config = dict(
    rope_fraction=1.0,
    qk_norm=False,
    bias='none',
    tie_embeddings=False,
    init_std_up=0.0396,
    init_std_down=0.0251,
    weight_decay=0.0055,
    grad_clip=1.0,
    train_tokens=126300000,
)
Each number is 500 + 50 x the weight over its row's rms, rounded and kept within 0 to 999. Layers, rows and columns count from 0. Numbers have three digits each. The size before them is the row's rms in percent of the matrix's.

# gate: layer 5 MLP gate, 320x128, rms 0.496, rows 166-196, columns 0-63
# up: layer 5 MLP up, 320x128, rms 0.531, rows 166-196, columns 0-63
# down: layer 5 MLP down (transposed), 320x128, rms 0.201, rows 166-196, columns 0-63
gate166 101:514536482460402536448508475467541470411456438530672481541449531552489403481640499517492515462547560521519548448522485515524540462443459470555574491430480531527491415529465526481503503549506496
up166 098:483509431493540506482546419506522456418444514494478540506525535407420539552383599556543458492473633462545543498446474456496429482488534461528497594486436443525498554560434544492513572488374460
down166 104:439504492474409573448489388476406524494564457415516555519505414478427480421501481522553475372465551524439394498516512613502525451508483498409478519412524415484494520423578477497506492523506470
gate167 114:560511506532507535499477462428494480506508510441467555525448461519499477517532502525477514559504482523573458489425440494496589532613551503391447541587580526497507420445528575463611489522533551
up167 112:553517553507529582471526445426525472490446530454492633492463562449576539454601534518441538558473487420530520506469543405485530412460482500520524411550511575554530527381600547511441481508492485
down167 107:555529487607496489446569440458495474538525509448506553476487481523477533544502478493497576470551594478433483581478544436461553507523546499463570520534504509588415517489535618528497450482557516
gate168 100:502460496516482501420549565526511428534461541509402482429475441381563441516507476539477550535507429430501549480575492498575516528507528628497478531456537461541393473421466528497575458468510443
up168 104:498536507523521421612446521483554498568534552522468511631476487449436561542540516530479406559487545412452473469462452477519503524507549511487428447534436554511506479560529430465466497515543531
down168 108:519513495674495553549424561504426550515527435459478488488457540516382534534501522526474385496454577561468518514534507440427467537518480586555404538518548470520432535444458510439485431500510529
gate169 109:553433408476557470450537560523520426455449481465543463575551448512518519530464437491544424452568558534597477408464475596467604473506497491425440476485481395614467505518500565426458485559478507
up169 106:520459470510636478582565508466533510499507452453527486398477453477524495454474516442513502474432421507600562446492541540438495429479500418451516520545561568472486496439552564464514482443532509
down169 113:485515469488422484514493521447574468469540537427648500394538628444578454486587569527478477500408429446518414529414452504525490531489506481538541517435496476476406556466524475386560507464574449
gate170 077:464556363428405510490455538437441499623478519523548455480486532584556444382515474499473517451485528574523447526551555514540491446508451485461468478630501456543516546422539500589522493483593521
up170 077:609515590588518533608490512531490512492524444507436535471589507399532545610518495502544543512549448472508496545569440536484481453478572400484555531411542468381405430511521506513471464466404463
down170 055:460544426512427524485515555573479479591480520525513470519488468417513494531565545528484517544469533571533443465532495505440467523458547537495495456528549536569508568477529411565447522500581566
gate171 113:417484486615450508576535502499565527471533560454481548544543555478471489530517463506432529346377526458570527545462520465513436537549473543631571520428543492530454423441447573505579487466539544
up171 109:472471556528537546475516529420491599499472528510620483508547545521537576544510519418551503471403531435379492543561555471502444500478448542488485540548526459507465462534520483454569431367542458
down171 109:542522523307524464444500465610497453445500455593465459485453430515587474507474552457560446549518512491457462554538523450496491510444492516538491475534581489543494454587512513432431569524486552
gate172 111:352504620493586523500503449438503526501464469481459479554354454553507402515504617492398510606489545490471507520471563500523534571484479465562522490505494428487565427527518521440511462483462437
up172 106:553501462474570530554475453578545510435495440448442439465496450586615474428558437538469436489497528497463547491561544498562599574506555450503472501464566425482453467460546499510470534461516448
down172 115:568527504391515491376527480482506456540513514454442526516491506516431618483444588477618458559497540435527437541514437576432583506622513490492424534559517584536549548483565462450484513491449519
gate173 104:619526348529447470421398506471554484441495443442484533552479457437490490483450451553507467600500482525583442507507479496450488502548492403560371476515494589471383496533546495557485463403508496
up173 098:440511495425533470599516463541560465573473529535583378538506475510505559522536579517602443418354522446512480499489583498533482604458480584509506564471497587439548559454568570473461428513569490
down173 099:541527574587469480460516520530490521454533537447527498480587495534544526385615413488460489515594494483566577558572529542525513509519558515416523506498511543502476492531488518446626509468449460
gate174 106:486536496480550449534504508557479439463528378559536517485563481460493473478430474577568478542507519447503503539533569540565466467495547468501531446426433609465537501438501475464527514534404531
up174 104:456485529478433512484427436452422464494408377571540507500562427418459495519518464493461519432482487504430481572465530501525465488372508572517469457407477487520486488465472492512486472457421585
down174 109:456577541358516471504437405515543415559504545467501535513475527453591371504461512490540483506536524479537540484624496569523466473482480514436526359527515516537426590517451453542457518522411495
gate175 099:486458469405343511551536519470427546517534574491553524528358488435528500588440521518549481543439477504463604394493499471393420482457486506536529501593511440502520489523561460473537531459461534
up175 096:576564467559573523466518493453500523422597604481522517441550521392531508563553396477524573516523452616454517537455502510507512502463551510476557505528412610448522542506473470513424426521517512
down175 093:563486520752457486577548521481462577497482499434428480511447503598568484443492522502520537514520473514511551494578560407526579508553541413524478583487477435536539376430466515520453437497506474
gate176 107:468482512515446577601427512520474538508479530591518572590511470424444508486467487505469551478451513469503550496534541524492465471502531611532552569649408487502444564510499532416559524484479521
up176 101:453522442487537502483481532459565513480450493532511464425507457514520352499467480464570566485538525573547551562548506340500421483487435489362506415536490510511497510637579370547496508528497446
down176 111:512513498478459446448610494511362509486534441513595546417492520481478535558528535506528524485482520482553453476544513517508523481435540421554447571546440596577421471399476547431545582466477502
gate177 115:500400486499361489439545460435548624542407485423468502522475461429496479491516431499447461428545505456560527448502457544626474489477522560518455545449439474486458479490515578568511499399565479
up177 108:491566455477502496561482586476504491420538512483544565531520495479537497548483501514497564554451522458496471426474545523472442429509483499496552542500510520502425543505482446492531590497501488
down177 099:511538474463551457540494530535464504503489493483492466551473506518449538478473559497494491487469469469535513381398379585477458526537455514464549454497516465439563502610478460555541462549550490
gate178 091:482433567509429449438531416575518511539321504517448496525470477462499474482530489431496505442453547515531576552493499519361509526465585457502464527525487496498528508492444619433495516545492543
up178 091:498556355548558503494450558484458548525584387469565420493464446452574427571474511528556480548472560454532391431505532483475522451460467546511561370480522459470388494569495463603507519553556519
down178 090:434544519603486459488486434559441453518550586417487513503486520549511533529544501477518470502674489478459470511542447552561428528530604539361441529526507476469507528495556471556512413409492467
gate179 098:488484432513482488455621524460501542562507507402522482555429532556520536505526438439440551443465492483561509403485475463501576455514383476493517493506578529389537519425559521485371504455530480
up179 097:523446469525555503474512452530502415538531552585380558440560496491386562464481497583587547475536509547528398440469495607500543463453455505422544482440448470543489495566554478500459432495485487
down179 101:470516434450555481558548491504516456520551497560570503513509472478423494549587439510479541451486472543502538497478461601529453526551480493533548497469592477508484535431519430534439407433484479
gate180 110:538528515542514466591418527575597506505568495466482448496525523541375462578492476483519434520445466472492482512568489533536477448454427518414556466494432549532498517461527440431457462590521444
up180 104:422494501545531439465415459563412499507631490542458577527431481485498537531529501506520498504542535469586432571545552540541519488526462468463468539467649491500423442481523479480446451502512558
down180 107:477549457533491493510529589488589488530494433467522473549434498484501542485500371532531504459544551448457544522389524476521532416468507488393452460533525531498551494407616528488480467617512589
gate181 103:479505486590538501407532511505466508505544599509480474620524524554533506463552493492528478515492478552521480457390517519531476428521517390576444532498510523490526542473599527492387454504494528
up181 110:499490377462463571570442414556472569526420536424593490442499528570466484533466525561560486514507460483477524523480440489540532527482498496570530528399540413558509438457605384500469507488500429
down181 116:484435526449437486557537520547510472504557474410464525509528563500520508561476445542481501455456565611500591505497467413473444540492514472558473449553518489534510407562504487519517484516514539
gate182 075:485477464420514541565548463537470526459403465490493408472426494534510532484451556474601579629510440468516519452525537504525458513478469418522457488500468440567472481471490450522461480521581460
up182 082:509494512509481470496426591530470545455523452511533464515491577465420556502500512518463546469555449549448561581376572462484467480571541528547518483525470484456557524496490532498546448538526492
down182 070:595499521535475503598592447465494498483513489489531502432581539553493558522436502449482412478463523427392523566520434552580522517559449411476510455520428480414556457512485527422539445629480479
gate183 107:550596473583510477511470523494470515439433548545489584406541537461484536548385449460482491565473495531502545528451530517515495474493603565453543480584493476536543474504587453467532454426520575
up183 102:457494499522527454452570576468491414481427478398503529418533484474572513533500517407487524485491504470540595480462485564468490439429478460436508544502566504505523438546450466541411487542554566
down183 110:462508571390433508440448519529494452433490489469541445491560480462433424553427475435406445499505495542534473566524545475437546441546477515446406576480512502489514501526533469491442462540495496
gate184 109:446555546509518578380487488503503544455467531462521594510585514540581524489555407502517482484483437575507514521564463610470415481456367482478498510448588460548546513416470504473558494492427534
up184 107:527529569455475526592420544571525518575563489476467442509358495562514498520483540469465474482496553528525541496524485524602554421538529530485422398530527478502531544433514545618538587574558477
down184 112:516476392524524540538504458464436557474505472452539459491535476453482477491405500562415419582498579527458530438481506462512576612524552512489524418481443580431530570578543572485460467513432520
gate185 113:494519577458518498487512513520532524449496527477471456606505480564508480520523474474601463518537465571499569389540546501540494572501525460553464499589500454501614486499413543470558570505497437
up185 113:448566628566514503525439577524536471454562477475520433516457404470518424516480480580591480438398511505550532522533523515522533388517469455529619433548497499442481564482511516575467501574488528
down185 115:500553474506446606526432488407461515480514429622480512538428494426441580461514558492511474416479613451586472502532506617430486504514531504392509434440469530472652491492479459604497529545476516
gate186 109:427495476516499545468479523508516460592505556425531502441404526482449455503414548481473558435490444388538485484451392505556442512550506468417526541522578548530479475446550579567555536550501524
up186 111:524556506502472459475416443464516467518486412493409532585505403491489472500460602502557506543454472583450559489522470501514454588428379500629613576410438571555466585484486579463484533505482482
down186 106:523481555586509607575494523424526508449541536433496502497567528591485453475513413547502571568555538544556508550474453438515495467490493483461560444523427514512453522462395509580526482531497476
gate187 086:504502448547428377554413488431524434524478621511447450438493468425436507500570488504522502527429539558479456454470504438510427458455407538455488417470459487508554450438458468529572478535520448
up187 079:453482483526471501423563556518484585495491557484482532634551548533633535493488494552478461479474483364482556502417544461499499541514621484514494566465525478474457551511453468452399420439505502
down187 085:487529516620473410526486490493561531393492562495505532470497522596536412540502538468466607608445565517513483543495497470526467559440496512552545486497463510488516565528470420432469463478475541
gate188 102:439458442541566516534526525605391587521457381550474492487472456456429509496407477519584510561450519560460501473468551468524468479453441440468527435536401586553480477453531598488566531495590523
up188 105:459435475481467586503549537600452423566480532442496486498581475439452390459510491554490521552439526493566544522445495472480482443460543481455465567456469526463568435497428489484447528549490497
down188 105:478511513507470488558469524539436495542522480461473567566445503471516473557536497530393434438556548567454514478339519456498463514513483495521463495557430396475514488471558440454422554502461487
gate189 072:585501497399444460598480484519483514409508560429452473465470488502474467482513498443489546472580423449479492533421475523462550421410503632460574492590535422541521454478590489449506408539492582
up189 080:448514545505459463573476473554466448515387526495497516467581593481430474503593517511462644523551495453483519505513446538468535525460530550463533447560528513509468485446504464529388479458597501
down189 071:488541474344529545473563458493560520440465475504457575483475494545470484508457402529492435457441457493472469541519507456470528521476468429469460503568496507535435422429520567475543454423500442
gate190 073:511515460423478560528405504486422426551524502421502599449582484601501479377476536543440530462438468507578441559494504512507549475475582433439458475420588516487532465562486500514492472464561492
up190 088:566483430574493550544467547493475411549522535517530601471528437549532490359489581581476499570423503566541455506471538505579510552437602479458527438435545556553553504545523462467462518463500491
down190 058:545504536536507493508481444373481600470530461435487529545525542523499560475390441439502459502525486467496524539460530451519533462568376454572446493537423430523492440584470604440465517489486416
gate191 095:461427501476479507475556431503539439479481537578411445560434406490450531612489537532578504537530530574567489547408438493525439558478532470524469547499467518537560368480484497446579398513451476
up191 098:408544507567478479478551490499454505544501534548460501399507492541457529513518487514489563489518532514514572530470555545459534419504514504483472461491558437546517452424469525538488438453471501
down191 101:567463489485445499454547506462527458404573558470564520526553527444508426548524480520519602457579434494504453470504514427543465556438552517448517547531570562550430549518499484483543471556499472
gate192 095:418448507483488494492533445552510532507459504516628458451472571456377364503592419530497484595431461437436516480485455499522527502555578516410514515589499589500489503470475470518459477480512595
up192 094:370390523470549538484473560494467474459573423500533536502540548545524473518447521528607436485494489483488481510545510615561504583520421413497467403458400487482488566478520557532552507465460429
down192 100:531482459473511496489514406441556413410533481541452533495491473548549518457521476498544424469433476621426513537489509582494453488519498596484579478473481583510527486482565485532489507436434503
gate193 105:486476487553506538408577500501384608550422561507506440505467526516423422597568503505467477432493606515633504500459541480583496534483544459493524517483543523592489472469529574437527495564461492
up193 103:488508447479600563539535548503408539424586470559546531581515533475552558473479496448569541612514439534476518491453539474488430554582460607479535481551525484507498451518531415508573440551556609
down193 104:543562486467480446477488485578427366500602492529455485516552443455519519473487453476529550417527461484442541539468496607507441552614615426458515541560527458495596493511489462557523453560494470
gate194 104:496383419527541441584488515499501543445493513514512460467548373442558547525507516465414543501421458511506578495460595511487495452448445424525526539418399487554581497449469440372559475503497507
up194 106:521533543484444509454468529619512519463371517455482519501500489482489501473493487525524460501529466552534459571458490476479455471542501457465526472463500473542503480601581570589341474522423513
down194 116:463574479625511533473505501465573562529375502382497575482498503470439447483388481520538478523519512463518549544410421528507439567457571448409558465502572477561486486574574516497516450486427510
gate195 102:435533530533523512593529462485480467537488520442506525457567481383511471547393477555433549526510446380485548499476463488395550508460490496489536525521456590502428481446551415487595489530528414
up195 105:483541517499505464443502441535460498514568459492565471575501508506481526512557462539469488551561473587605453494542494453446479586535503339487529486401483411503507491412555395444419477530431429
down195 109:518509522561492566494483528477449511456544531494561472395564516471593416483529519474563440440616494561542426540479517466458451406534507524460550483488567499401494519533465456473416505525465414
gate196 081:455531543488411396525556554488533465513555520529524537522460505535529479522461460442453558429555447516484457542523503634453552566494544523480421458532569483465571562451522487507458497497427586
up196 083:512568430586545488413535505497416520445515622458505495598513581487407399546526548518620525538457546506441484466545437412468473520575532558565576468493455568494435536510457462517481533542473511
down196 079:453501448531472509459496319545461434506401421516453616499524541450547522538498547522520450443515530481545515550481465436499487480467492530534443537518487457534449417447491495596525450446481454